From a checkpoint of a small transformer trained on Wikipedia.
Size: width 384, 6 heads of 64 (2 for keys and values), 43.5M parameters.
Architecture: RMSNorm before each block, rotary positions, untied embeddings.
Training: a variant of Adam for these matrices, 867M tokens, 4553 steps.
Each number is 128 + 32 x the weight over its row's rms, rounded and kept within 0 to 255. Layers, rows and columns count from 0. Numbers have three digits each. The size before them is the row's rms in percent of the matrix's.

# up: layer 2 MLP up, 1024x384, rms 0.0333, rows 626-711, columns 144-191
# down: layer 2 MLP down (transposed), 1024x384, rms 0.0424, rows 626-711, columns 144-191
# gate: layer 2 MLP gate, 1024x384, rms 0.0339, rows 627-711, columns 144-191
up626 104:101064147112129204130105142135127134134105182160124120125128128139102151132116160138123106117114109187134156103127036198137170128177186150133085
down626 112:153117150139142165127125170118118105142103094096096178107190107049167167114113106188141106149102098163141159133124122106171140137108049137176126
gate627 110:159089099149092059130056118120069155144155165114145120179155098153129151116143157133090126180122091172114082176140181143176118144167132126111142
up627 109:081141164158148104113096127147078131055114076164144105153108170118106161098152116052099125170164181111155098144147139146167144201156132069126128
down627 104:105120111110099138128114093135153121151135110091156148078143121126146113147088180110112166093110073124081102120092139167139186126125115133118147
gate628 109:164078177127141077127195198153151134091131101135154105148129141123138151109102160147106129056120104153142148130163137099135114087056166098169137
up628 093:139120099105146128122132134076075145135094096167084118110159185135155189065118123165107085118086147117114157125114144138134062112140102110108166
down628 106:135121114201130144117116091196117092128107166112106143174182107134144080145082146143096113085135142088125122111150109127121214103154179119097194
gate629 103:151074168132105100117132166191100160137075177092122131141107185102114173114131104107106100104153054097139165136163148159139189077065138147152133
up629 099:133171144131147111127150152143121093106128057151111107084095113084133115095088115086186173104184137084154095109104109131120137108131168158172097
down629 090:117079120118091093144120128130104155122093193149094098149191159095098129124138141149154141131103097132174119081150118150170118130110130150134132
gate630 101:159067173114130111153130118088149116155091125140128121056140112144154110141157152051097138130132151150065142138135179132126167124094122118136136
up630 101:205153137074142128135099084094172120153095094150073112130139181151135167182072121090052086153164127128139096170096153147137127129090166110153170
down630 094:092130100114126108103170159144133128105175155128134125213091183105109144219078132114082077159102107088170125104140102176133156126181111106100188
gate631 100:147148167188085181091146145149075148128129126131113108111113171081107116144190155120163091177191143071153149160155164122150115160142131124139164
up631 101:129156133181135150081117144070120073119102185154100111067118177116153146206147137119067117070105123106075093162105165116181095184123114100143107
down631 099:143161129079148072179121124171132136141167053114125138190196084206122136119111104112140175156106095160088133128154103110106131099122132140107124
gate632 087:096141137094152163122115104168158113158154104167096117137099176157136105102133116131141192117120110130140138160138148082167159110056142136107117
up632 097:083112119139083073133110095163124080121132148079074119109115097103114135137146122169143124145098117113112106104200168122088047136134112147161101
down632 092:160093166108123178114120145143148102122132141136160183180146170139098071124111144142097101155101091107147112149086170139171124155102152114105088
gate633 107:136130144152164138122088171130152130101120074117100164062131097080081125099092063153084118122140174087184100195177089060181111113131134053135172
up633 105:158122085134172163126162186093103135111101102132170107107099069133157085152133109077054103165176088125108112143107213086164177153148076099092138
down633 099:126104112118121171178110128100145098161115194078149109230095148173073165090177113126128158106153077085119103135138144157125123143178162160107079
gate634 109:163104150172147058096123117148061112108119116138123138166153154111090144136114143103131132170068130108143057150189121086142080170135127089084137
up634 117:123135183139133101160151217065141160187111152131132166137127104131124087095100154115116100099170107107115139170088161106140136136186130172119137
down634 109:111152138124091167136151078089142151147115113128109135034050069110088147102154144149130125086144140139150186140063136125176126144080101217134140
gate635 109:155045154136126094087148121084157158088116131106122152140140141145115155138125169114116105127142116166122083149132121136152121199147171126149123
up635 099:118109166117161150148109149122118142128123157133105118181102096137134164099126136108152130084140125125131102116117117150150125119133102170140142
down635 110:119068065084087111147123124106094065064147075174127138048139109113122140141083156136125106164083102149193095169148128148135154099102105123098162
gate636 104:152145146156095094070095133177105141097117150079137090122126122129088081111109173128150114174125111111135159158138174202152122091099134185105122
up636 116:105150195123143127185109139161160122110114169088165079077132094125127175134202072144107133152147121112178159097100134118196149143172116091153119
down636 107:143120145131132127092148126130145117112168157177084174086199171172148132131156140127121125129110172109132160134099137140151145074119156180137126
gate637 106:136156087150124133136172166159142089111119134100113122145149194107108104082149111167188091151137143106106182168099121103183139072145164156107171
up637 097:145122129109132143167165151147127061098136155093096111115154145149104118127113158194041126047115132099166114077127066185133083119104113176175142
down637 103:128120137105181119090111047116109158158165096100110150163105085124167151122126156079141128190115152139170127120145136126119155190092081072097111
gate638 102:113079105104105129125093124165116149150109107081175117169121106102098098166116139122126140184122091113187068128098190054246114134076119150084127
up638 107:162102094152133127092122091143165113116169155135097114115125143122142198126193129104136128120069174155111106173160058172150130052165116124098141
down638 110:085080145158175119173104155130101176120113189126098079191113185162146095146177102107080120153146131144155090132121127099114108147155125162140123
gate639 105:153088100117125168170150126135104126098139141104095146123141142120122194134164125119182140198119139159200143176115049105115155117113097193118112
up639 105:123098120069086171125091100174076104143101123126146086126139118141126162111120121113149171108063105082178103096160023136088175123132128078103143
down639 105:171139095139174099220126124131149091102198083106114095126193168120133196091143060092162125165069097092150194114131136094101159110131123134143135
gate640 104:214113158116094140175156063156115153116128135119151148148109143113080096157099100182128121112132112108192085144193102166187111126158095136105225
up640 096:123108103100067131212112113089151143145147168160124081139087083130152142109100152120152095155122100194150117191093136152140191068216146164127144
down640 101:130176181130117181111120101150117150080082122178133168080113131105118124134154134118029123094192105133176128115119095121120123197106143142175137
gate641 105:142164104137176126070144140096143185121117080091192132121169114108143183121201074131088125137174078139162137128107177151086141110165103097090112
up641 096:098156098124169115131153095121133158095160121120094118159095127143137110096182114122135158115089127105063127086113134099145116130115147150120154
down641 099:191082138112163155073117159147075182128091127155147126147149125079151139134132145090139126099157139161180155177139115111185140086185097091104095
gate642 100:157077097144127096138096117136129133180107124081147127081118099088160094129070105116129128129068140086161095153121198093140149153141141178126064
up642 094:097097141152086153149118146161138095131104152133117116166117096090106157153092143104060165121093110170155124114165124176144144147195113147175061
down642 097:159126076057122134080161138079135122101160115153123134102134188167159109158160104080151159134159143139138117174143089136109134102136142103096221
gate643 093:109074083077128111095074107114172125153120170130085126170099077102123163127099107168088109135148111153114129128109100124151065115188137083157163
up643 088:135084141112148156115141103095094084102141087133114090165154158126130140166103057144114142117099149175152140072092082145131093147057149111135081
down643 081:097117114157094140127127123155162142136088189135125151111073083147118117092148200126149142127134130076120159191174133120097127095226107158148190
gate644 089:148178095111088105155086172111175114155179144076136156133127107114146083076155083075090156126172074123100180097134121114121189148138152083090141
up644 090:168110164131045136067094167163104142112131156090182134129120167103146116134161099163172124098067099094154082128137127083175182125112114146083133
down644 088:126168179135130151188135189142156130115089144122157165121102088127136124127127186099134119167150116098119144138137120140140125186193153101166126
gate645 097:099092170073110114180119142167172070204082149145120154114110140117049159126114088117098152165132123136083138097090094140064174146177074159156151
up645 086:080132141125172167139144113073132110118093162130135051116165164165082136175093116198121129062105151160098183122134069163140146188151131134115134
down645 092:174108116148068091171075136171126117152156123136127155140095076098148120048151135108172163136148119122170094129112163101127141114128133094183108
gate646 107:165155140132119120148130070166172152132159091109161195100100085143134093149104142064100085115091113118107142109153163031102106127171162107163167
up646 103:095113139179062139162151119109151143121108179103094096085120131120083133175124126161155155100118160157132111121141108178105157120158124107094098
down646 104:143158132076132098152117082166156101121139104108158166172128171125167137074120132107161088100114128137054073166152112104135102158078157103197096
gate647 111:116145117149143133125122162201127145107128166105108153146097122138145183113136136160070141169154058144133140161147153116109168120113109075163096
up647 109:192115144109081106135096144183137120136136116093145121144087112114143129059127141096089122142114086155116121144116149113151114115111044139092158
down647 114:083167159206119115110239156192162199184078108108144135119114092130170107155123144167127104146102112154154128142161189128124171119100154124149136
gate648 109:126116078136106134070092176114134173155161099158142150163104105128119119103143111099139188147125093162162108160117164161112131088170138113103116
up648 112:078227126132119152121167103107126131132136163118156056125120200096093064142137114162170086120122157191072116062144148166160117157080169151165138
down648 113:098123145153196113064106152127153152147100130162099131147139156132152154140069099090078122133093128133095086080142147115139089160125156125123077
gate649 101:139103162156096131144120188151061145156158094083164129104161097179146178149115117094147195114126145136110154102118139160143117177192170123101113
up649 102:108196151127098127141112126104093084156085133113088149108183146095152133104141188083149116117144128144095124142162138196143178128169150060127109
down649 100:111089181052210095142108130132147148145120159148129129112112152044108118124110115159144070101091151169121136141181104091116115091099125178211140
gate650 094:137132166104160136111084107130119105153116095132119189092096183088089111124130200113183158194182122161102129115121106112113124074121139135108097
up650 087:093099171137127092120168132095081142125149112109118115131145096122175128173091107119186090084142159179127107091138097101092096149139103183115074
down650 093:192177177117164144129099187174137139129117141148076121202132143123153147145116119135051115147107082096130153162118161146172159136137114067155199
gate651 097:090130110120116062098092136164063146099156139149081122096128161103108179080176091103111118168063161109101165126149100135120128117149072174133134
up651 092:101042163128076130131125198134099180132152142147115145175182149120186123086119122088123128134151134138190142114167131173169176165116089138054101
down651 094:155106116125160094120176121128119120127120121140106177081134158062075139089164178135130108142105152159116165107128112106122080103125139139176119
gate652 097:110125159101162102200119115124124052177159149124109132141109119184096126146097135114092166168186089168128124141135115142121075160153118126141098
up652 094:139066112147172087062079126090104139131085153095124122104193075107075144087168084147128058116199062140118177119122180115091123148141121076181174
down652 092:110145085098109153077128146155123156112110107140123104107067156091160089155117164131147137128090179086114071126080118135101180130105144122064104
gate653 112:122092095160085122161151158201094135153089149129159078162086126147117109142127110152129070176096055155131123174116175159155162109178104134129166
up653 114:111165160103156102148194103190129106140083157108126138136105128145116083138136136143109115156123061201094122183056178140121102085157138114201170
down653 109:116163138100084119159167080117164148118162116137146088105146115152104149119196112133100196132172135106085127122176117148124131120212124107140146
gate654 115:138128157139099126132098155154099149074103105127160125137151088138088162113097159147137125162172098176112122182126187143173119120144115073101195
up654 113:136116217163140135166102157128133165117141144072142151127146085137169167130154155147079175113141123139163075125151150126142185087138116116158069
down654 115:121121158135166129106076078114118121119149127102099075113172073100136163124128085142152134174105083131132141118089180122128141151119085134161160
gate655 100:156063168120126152075130147146135111139152120101131131130172088131110157160079129127153168069167101109185123147149153086138155170117099117065176
up655 099:139119140157103080175105069122166128155088132094138138128102100112137149050162139090144126136125093098114121149129131096133117076132144088130165
down655 102:151095077164165153064108135119096150188162134090115119150070127126124161170134123122156167125101131180140135162142102163173148097112085148094173
gate656 064:126194135125127214105159084129128090102064173164085124090120109145175079189113107098095121114129153132094171117070084164088138163123087156130125
up656 064:128147082125132184107147103088124124128117165158079114112154152123123119112082161100099129163152148144120123098090143150120157150175132162149095
down656 046:154050129157126055149106144144131154157179050085177135197105124088089145115141142169168152134152082119172083154201173099149121098099148110107124
gate657 088:149095142146135117110129160166145079120170149169115096138099168115158130112104162102129149108091144061105120140213153136155113121119172153142083
up657 103:142086104077127162074112105167161096074078157165083135193116090087125118089061182108130133133169134122081150167138167128123110134109119098104145
down657 094:115168124131136178158144134107075142143083088127125170133141126092124094153148096163173064176121115121183137131067094092092144152115092162112124
gate658 099:094160166185103153143095149136095088140139147121117116140118183096046222176134148109080123170160085069151096148142188129135122199149141089144104
up658 101:137104207117122126177132078140073134117180082135104152094113105161160110134185104145151143124082132112105159148185096122144141118037158111115115
down658 099:094144136221093145139096103157109100091096178130125136164149223059084163187115165139075134113135091101123111173123153139159125165136176094139127
gate659 092:183125102130101144094058123143163184118153139132156104136164130063116118119093134094070165101124174105100051077119140122140117102146082134167148
up659 097:111171103124083149083127122118113090100139191163134138159137147088094104123121107113111134111134192102120130131155121092115097154132096181126126
down659 097:092188140141152158188203144116046048167107122089098135129114153185128200148190091089161109115140106127111210143178099123149085172134154113127103
gate660 089:134113119111109123078138127181145100187106141130129108127118127120139169171127120135131131109157158135157144185186057162101076169192106083170141
up660 100:139157128096142161073134165083087114172094107178112128127129190117162164146061147087141097148143151149129127102224032128136063223175171174131171
down660 099:129158125112163140127120170074085117081122076151114145084158146137121101093117129119132105152135110124081099060114145125151121140048184207109107
gate661 095:171109147120141091135108149147095124103129183090126120134122100088087184126136095094123177120130088085097095178131131137151108154191105084157154
up661 101:121115147086196128157093174184133120153117176144108158131171109094127156121075105166090122081138156117157058111165176149122148137180182083125101
down661 091:125139146175156180174118138126166133109094090093126132118154076163123105127168123137105104131174131101147167087133132135066176111130232091108066
gate662 098:085112188178136150112151104134123074125110053096123140115134106114082092171062168140067134134172164139098097118122203112125128129128103087158132
up662 088:181102156155082116089095085133159057171167088119088115111162115144166123053089182099149130126147156139104142121082201081121167118134156125131136
down662 091:143142153096155129140094183149097217104074114183147123141140119093114160158169058174168160145133067094131187141178091152181105137123134119126126
gate663 093:109144101088123178071105134144147147152073159162186149046137195087149093132139170101106125092149129145123128120101125163128149115176090128091159
up663 088:173118167169133103132150106096122114121109118102164205158123091140118104121109117151084067157175109136161108119131098148186130165159131088166166
down663 092:116101119056154100100113132149128124123121140133087092091117131117202129123139147109164208094100159114146152137118172103086126090114129180067085
gate664 104:134124127153177119165195123130131113065134155144120114114119134151072159174139107146091131120140163114142112206159108124136131127120101146157123
up664 095:243126134137097089110104175164100071103157092133161182147197148139187046129117087097128129126135131200143136050182133128150082121112152152093097
down664 105:087101086069132154124132098124139141156166114147106097138117111164099139119159119144170121116140116120084076177119186159109172111151049121139146
gate665 103:141179139141122179089172137127117128114069126070115145168135132127144101076137111117177143105124098104107116103145119167152147177205091173109189
up665 101:105077136118132136083174119128135073115108139114130148157179140148137074188082114112195140090134127151179176089191092167143169109110139113165134
down665 107:129092179092115122160071092184174160121081136143076158158128128107178150135100175112092112096064094098123110131120105111109077210080045150117135
gate666 102:131096125152102140136060166140127160162141103088105154071139114149138160174115145109084112131103175132138150141157057129167161076128132107093128
up666 105:128116121108099162115102125096167139144175108087122186074126136158162091154092145172136141144137098099159088101154134145143120149071179074112115
down666 105:107095146079060160066121084133129170071162135204133114112110142143129156165085070147139174174153101142147145175070100126104103121112204109116121
gate667 089:163174147100068064123133079130123147104169078119097156122115075124102135105150111117091116117122098117139080156112148061174122107152084126167099
up667 102:139098169109116148127174170206088128132182143136176121145041166104143149141106121138102153142090104147100130137186102150074077137067133139142174
down667 099:110143149067088134136211105116102194163181085156147182131052115148139174109174138097137127182164113162125060137091134069071081123111131141199126
gate668 096:104121140100107062195122107182166082154125162124163097106139086109166171118151138112146101156111076116102176108135144152133153104133154107122134
up668 096:159140152128139118072145071098197145099097170137084046212092099122112082160111132114071112110113090133129094147155132180155147118163106125161131
down668 099:138085184160150185082109155065122136150148082122081120148103169146120117135115081125132115100162124163189098132143116121147109122128107120122151
gate669 101:176090078145093065125185125190124145120176141149147150142110105124109088088117106121129073146097165129065144041156163104120138080118092143099132
up669 109:142125130096119190144127106104182114098130126123107150109109148081104114091081100161088095146157169154109155125095086150115163068142192113144167
down669 104:141117106086149192134169077202083131078137177143149171125080125149122137120142057125086069090146152149171157135121079114058171093116189111130049
gate670 107:151144112111191093117218120144183109081173072115150171135092111114127130146076181150117106078137071114113084149110116081120075133116152139167185
up670 101:129130107152113195087131164137099148091088147186153183099109175105078094164152112166114124112128151112151133139152085171184145069131142183135101
down670 099:134110125138120112143090093111141118136107124072161099100169107153091173115117165093200140126110157127145142088119205167106113140134085121122126
gate671 097:133131094181119066121156133167149161130117128114120099130144091118074118134128155117126096142127069139137135109091153150161143126123123180147165
up671 107:075149161122119105109111178126106090179116163086121142132169141116132152106131131130126142082129117135134158126155104149127161144130180111194150
down671 098:094120139039150214127115165086145126120140131145119114136119144125135145138106125106134168132165166139143100133133091101099060113131145128165141
gate672 095:142140122143097107119167139106102137102174058128118131167084103108073144151139106107127136107177141105094128141109157085056084160140113072111154
up672 099:118155116109166132144050148127132205112115125160162151144222144124138126083181095099158116130164087166173161097064174161084110134109073133159087
down672 098:110125121111156151143135140146142091175142186162113159101119155103151102160109125170085134181081112153108111110220086108162148143201168172148133
gate673 092:166154119140081139078099175116114146135127174132106099207087108092135172075120130112113119141125122070150159111149141161133089174114127092140183
up673 092:110077103108130148163168047143072168102139159134197144102060110164154096167187148133122085147142148159080128092145096086165110167122101173111143
down673 082:143093122152090149076082132126188089124106182156122142148139113105117137080055134123067096131114167100209133155119131186092159148144136055144086
gate674 097:126109131118116060102073117154166156115159140151117140107095141105083153096113137184168163163144135130202142120115100087146114126126145081119116
up674 090:112148108121122145144122132080131091139137166173076174118139089132112135127168156160125133149103153097119134145129160169121104108149141055129152
down674 096:155159162186132129085118128161113165148125109151162121155101145166149106127168151109107099105187102093132140109129109122093146121094146223142089
gate675 109:118101102148148131092167144120156119134094097111131087156113131065061146139158114069102068146142071059138106175091100113181137071131106105118139
up675 103:127085167167104212129040151158116138129084102175158120162145089109156105127138143127102135174127101136173133139124149102217192099133117099094087
down675 098:132109104116124092133171167131123171140159187106113085183088125149088128176138160114104141113139148114154119163137101137136110140169102160074137
gate676 110:191123097144141072146123152197150164107123175093185124100132104104104117142125096094144126112086117148114154112103139151153198138171091100126182
up676 109:123146136099099075109085118110115128094089110107100126090088137080078139149149143192042186075120097113151091153118148136173132113077104120142103
down676 110:115145158055117133072081108108106069137139154149176135127126118188149083165139113145144085169079122113101166128120102182106127132161105141149166
gate677 097:114124131101114148116129141176136138148109124060171098150124131119138148146097071143106110097130074184110073082129113114102113070113115136084137
up677 102:193134072109086085144161104177091072074151138083097127106145146098099193137099133147172150080108141129070152119122135116138067097128163144146188
down677 103:091129124142164161107131150156216135135092143105210096142118101110205136124152086140085118138164114176114112105128134132144147078093100150105098
gate678 098:149112104134144097114160136140118214118119103106138187099133142155151091149131150118157126089103180143135123099116128087213149111130161131054083
up678 112:118100085087133149158132142111103112091105074063095146132090162088122095091141190139142113108150119151080099125049135126092151082126135137121096
down678 103:149157109141188185131151125119189070101129127106126077150136153142117130112107094151158170176190156117100122127127114202055107091118149123142137
gate679 100:123171084098110155107111153138072129054092161098114084144159162082122144144131059129137151127080112142099138084120158179204136096050151153104111
up679 092:070165177141098148088125116129134137114131143140080137223125176165126105146151093119123184174116128111112098150161106183128125188084121128094112
down679 090:139127179127172116180142081158161131185105138168133144111176095103114136128090120144137090145132125196135176089134135142119134116132101116189135
gate680 108:138084167162124074141143133203070152149168117119128141156079125140137126139168119163139142129102100158115082121130169116170108079068153152129132
up680 110:094051163119164148136081131126174143120117171121086100142102127133140118126186152139061161148091064160111157125114101150122152068113096145158104
down680 108:075111130073146147167126099064150163141075183155151165159146090127173151122141158123140125123077170134157130132066136095175080145143153151124159
gate681 109:234129119143177078104126109094096138124125104068129121098173120132140060136123154152180099144132112123129118110098168115134136121150119127065079
up681 110:153114106068084116101098141135168124151143078161143155189089053142111169153121120125117118117141159193112167111181115133125043147173137095106128
down681 118:136079085125034147045143134110124113165157157139081112138131138157144130123087118121107125167170173170132126122147163161093112159126081023117114
gate682 104:146154049093135121146136140062121148118070094136081113114132125081097159113116162110120077108154078183138120141067110107118089160200013165174201
up682 089:144122127108122110131118134122110158148139154136141115108133122150061199177140122061162137107165172151187104084165175148099083131152094076122149
down682 095:128105154159136149135103128134098109059111102086133105150089134057154072102114147181065158169063091105087129160089068137141176145111159168176096
gate683 096:170135131186124096106116082074118126105162152169104108108079112154118176111097125131093187148128163097119149149106101164116108144154139107144096
up683 104:165112123116138152090155100098190134112136113106142156146103144095096160147116160080173133121142141145139132151102106116108124129165123063099161
down683 107:103117112129110142076187167115205140166120197197125165132144106116138138163084118115057156152115164130079062118097137148087083132170167089149090
gate684 106:136168085115148067100102192085171122115072144032149139156111142129133085114138109154178151104136123081131113117105147109111116122104141108138171
up684 105:150118122121076121129137113076124142111158144069113049143116174134198144101155146089148104049092148077099085088142074153108119134111152120121130
down684 112:104071128092099180131138095129105178139118110218065134133123142175100100093155125131102140155097173142043113091083133139100116091073146137182126
gate685 095:126112122120094147134100141131116202092166160107146081181167105123130119117169150142178160193137088133171110103104132082101045130077150108126195
up685 109:112191137101060135107100125154068193117106189135135062129113176097096133158130089156129111174140113161201153163153170073112105106114091117085133
down685 107:155092109056134095164091122097134135133138186135102092117103191214236145158038074157099104132144032114131075181152123140129133116159134142093102
gate686 100:095130122178118141130127223076095105188117135110120135159105127154083091152152132097116128113115120131166122043113141087119093155068183086162117
up686 101:136108072128171121124135085131083155121139085135071112084122084108109166124091121129138107162061186136139120141134147089157115167191105123143124
down686 097:160139100120142132129142122128099080204152125182150133157127109201188132143134109135090115138093187121067105094119114091112125166117150179136142
gate687 093:087127092083161123147086182150114130143123134107100125125143146145123130102158110168140151120152112150152133169088103079144188191126081092143092
up687 090:212131121144153086138107053102121115112104122137112134164146136126130090136064118147136090135087169155129145140109178162164104097123079073128154
down687 093:073103110089071153073112164119106150102105165106125136072142165109167108142153120083156180155149100079171101185136108092103117162139137105134143
gate688 093:182116143098114136203124112135122146097130131084137145131171103142122148104119085140153165089114146154082114131188085120132096120087171147141145
up688 102:130183140094168142120080064152138125157100155175066146205099108106157142133085088069117124133213085126160100119107097133127149163152116084114116
down688 100:118131119113105174113149108132114142079123148172096176073112160071078132094128209143086103134116117096102174153115102107102125140118052107137156
gate689 093:171118172142083088107096168136151120158150115116153136131094099171156109101166118099118124102108105095159143174152123136154150139109137107114126
up689 103:107099132102164155096119131107074123148140136148130138106185113164154088120155157058129154119152061127158169150090124139094152118129080128189135
down689 098:122147068110131110122145121072128086132167133141149125162149137144124118145140169150145142140166056124093085119147163069116064109139130176076168
gate690 104:159090124097150114185170172153161071134105103136168115157117074137134091094111091112091137077187161121094097088156163132209136107142082110129123
up690 105:118142179139110084124153133170107104126122144079133106153191004112112101167114078112138175171101150146135080144144095050127102119165190046109124
down690 104:152159122118189188122160174146135153093095095172106130190117134100146072111101059175157108090110124129103122167142148117099107109150129158102219
gate691 109:133151101159130121094116095168140159094147128158130160164113169144138156119148154088139106116105061125095107128165170120166158108077115184115158
up691 110:160128120093135201179125135102135106110070121114100144141052166125119145108185137158098120132118156157077137106160114130149096107141118108104143
down691 108:109120129179113134150095159140142129112156151144137158122126123156207109140090139178103178149163145127114165146082071152136104145172174031094141
gate692 094:099107123086138154129079123113147075174105161177071060027156156082127115108093123156110149130133119151134123203118098166093167127159123104193147
up692 089:064172088114131109197091166106100097149152122188070096215109099118102104156172094156155135150113126110149147116152158192084099125186141145156122
down692 091:197098154128121130060154079144126157053118115090182162043176144158076129104072144120116123133161117142094132152136078071151137124088125125089127
gate693 100:224157095157156139155157102143176157130122081073173180079163084142170092115149130160140111181173140140124163112132174161167115114154144094057138
up693 090:152137179139105051226117140137086139161183116075079068150106140147177155135090142119149173109126189134134108091106111095087139103135142155194151
down693 099:167108126157144154064146130088097146118104176097129174117155149087110143155108132144117112094161094142176143099123162101179068131102125103068159
gate694 107:162089146126078087141108145156159170150133128097161100144102082171073093088084102102088113138123101154188161116171124110140146159188169116201121
up694 118:175153174110116127085111101099089169096163105097098169066193093102120146115151067116103123135122069134096129213090112083136102102097118113120122
down694 111:179073140133117092098102075069174136099126134143160121045146101055128117117185060134118094167177109134111143192099139064170109092141124114131138
gate695 105:132036149095141129132149124154178167104081140100153150129151180125123144183159115131167135078155101148094086111110108130147084122106134111119136
up695 100:157120139134126166114178136083114097162118135113164158135164141116141116107150138117182136107113171130181074081149145093108107144126134139118097
down695 092:095080158131154129129122103078176128132067140151140139133116160095100160173128097140154155049131123104124091145136093150162099128164114087127158
gate696 095:152127064078143148088115106178119069152137153123068084106150112122121121093165113146096092132168122216133161127134118136081151072165121170151150
up696 087:189106077134185081136087118085130097107146117170104115092139086164140160131099149057184125138100174103108127147127148104177114121156144118154180
down696 093:075115168108057214149163142160142124162093152096167149143146152108125098115132121183074109095158083165151140145128096167060137137109128152097097
gate697 104:166129174094138118181128210125065087144119060137171227155121067113087127128080103149193174103152062136164154075126123136127147124133135129100134
up697 114:134117157119109111166148211143146166174090077124156185164118115114108154128094109113142144102159060097138080116131051166149152112134150123112128
down697 109:076123074129109114083156120141190165207100120155098114067095129136112060152174129113081100139112132071108096178121057126158156126112135132131111
gate698 102:111170169091119119153132142180167101141148163172125129152132094111047132095117106169073149141109090108085137116134125119112114138152140086154093
up698 100:139174161146125144138095140162118131182137063102109156191100132120100125104142139136173103111119229106120146092150128120139113115108188129110175
down698 099:120120146067171118103084145089128178123077186158142097108083094131150137145106152164145114092105107054114092153189170155088131098153066106098129
gate699 105:138144129126164121138131131112153160084176083120119117061055103163139141127149146100133163125155103115162117145121100094176089158063119117102045
up699 104:147141144120178127110080112133103146096154142108101079098109117132119109120137143165132134155138167153112186154118144120158092163092148168107149
down699 096:104104113131061142140138155153133101207123085189106130080169114176152081086139123110154146157087182110145126150125147124128145099173145102162121
gate700 109:118065118119105138090101157146116207116137185122162111172143116133143105137214098111159113124079127152162141166197138089181137103119114161140128
up700 118:086094096112082081152171172147101108128101117124127147196143111151079167116132111144196173131091157152150120104145040123096125151132137111116159
down700 117:118121074126150114110112091102137114166133172035166065126122114153142102054127093131109103110117094132143143093135103130146150144181134182105093
gate701 099:169153129183059131108217125146086131146101192158104135101079115149151151151118164132131146118100068095157138123114186153139139121178108155102133
up701 108:168120154133182181128093101181119084080148102076187112118189103142119152121107124159136116138077175147174104172172108136121112112133141104176168
down701 104:197145122138114129123196107146065124120113146164135128093086133110078115127135152121122148086117124108161079124145168120140134091107071152130103
gate702 111:116167127165136124108108168138117140076065144041115162162128083125136144089155225115053139128116052175172093172106124111167129102141079163215140
up702 100:143134105071165154138162151155151115101084124127139145132169157151109150150105121162155066095147187196158100086107074136147138084132172130141143
down702 104:194118080075139112177166156177093110162142099117153177089059134143128175107165189129104134127092112110126133170118153138097153210093158128112143
gate703 090:112137115122075109136100087158096137109128172115061092189127172122124110098114159136114099119100119069111113141172111098165041130159117113132113
up703 091:116071140151101094133114140112142134156114110134119127142188091119120142129078148126148135092137120097175085150142114136138181117153160135112147
down703 082:181129072142108149145127170148155101110156096077122090154117144142129163101124174111098051112083112102100111112177149094110097148172147105100136
gate704 098:171103136112152094165129072152122133102105097059099093083166144130119116140146110130146141106092160136127154161192120098108047141202132130153194
up704 098:144113125137147069173103112183129187175158167071113215115137107147054147139140095119152182142132137127135172037144125082146179126108113104143115
down704 100:126140107121093097063129169131162071057127110103145120147127126137175134164143157125131110113147155133128141130180119162164134127173097094081119
gate705 107:152102161104150054088060140182116164160122069079174152132094103122090112064127084150104159126143152122146137175089134080138145166120128110166107
up705 115:148125133144104180244139071117086104115089106135138205137147119156126175142158180175160089134168130109146152149126116146132131128147139137065135
down705 117:121164106124126117152123156126098127156183096081144131070127140134130131119151140126088121154096128195137168137099098134118175104113132106059069
gate706 096:155099125134138067111132153151064151157176117129150143079082150159125175184111135098140128126100179105165152073134157067127123170135162079092148
up706 104:136182111122152077177084088140126093102172130140146124123163167086118155091129117187148118147169107114139130169110096137143090149166135160120151
down706 099:121114073126187043171115089131096063050151134139115144097127141175098138168113195116097090132187119128136186159116148097107070173158155133100156
gate707 091:139129118148092115120117143155125133174161176094115130103090098117096135119132137078127161148086183109143112080207144052155117155134154100128152
up707 092:096136086129219144123112156157075134107081126139213133156144075113128121135141070182115120129094117128175157108113151130124164078085104161114063
down707 089:119160130096077091101135145133165145086190145089110161101140141156077128121133192101100110108122206139077167100170100096104097134163128149099104
gate708 102:129131171160116107115171193149080153127158098137127128163152129156159116150124130113132125133158092065170096123173124097156057203170149099154151
up708 103:101143125113150145074144152133125148125090167137106102087149123123106163149110181121173079148075195168218128131075105140134158063082120118118143
down708 102:130105108142136124140153164110072128089130172179142170145141115230135190176114123074079083115120102129136159120142106094158119184160114099132095
gate709 103:105112125143107120086141119112156095115139106098097151109176102112081134101142139127112089150124099165163113134098127172155147173210068074191157
up709 095:118103120173091093159130165107118087182120117096132129135094118135091127184101123199092165132175125117097127101101105218127146161105083134088110
down709 102:115166129083184155141186154160136071104092135130053174114178140178119120110142157119151096115006122150144176177140157114162054164205069094179182
gate710 099:182127099106140144103120141137113130138115105165070090104103158119103175108090149099075136173081089101162134166162173101128115093121113150111132
up710 094:098143113152186152088134106112126095106121104127168099085113126129187084122130148188159070155140108145025156104097184122130155092143107147109079
down710 097:100114149094099106178117159147184152165101141081071151119161127120098070106164175139102132127112106021190165103144095154129130141136104078156107
gate711 092:111114163131112112152104121134147117125110152124114154067151096049097184100111125090128176159147150130163109176101124132138101185177115101145185
up711 091:134082124140162116057126086101099228170100165181110166112154068139159162129125111130130141109123127137100169126173127199130125068127154126126103
down711 089:119131134069115102161127148140142082040157116114114132084099158107138143146095130102154161124175156098131102150065136068156102181138124102114166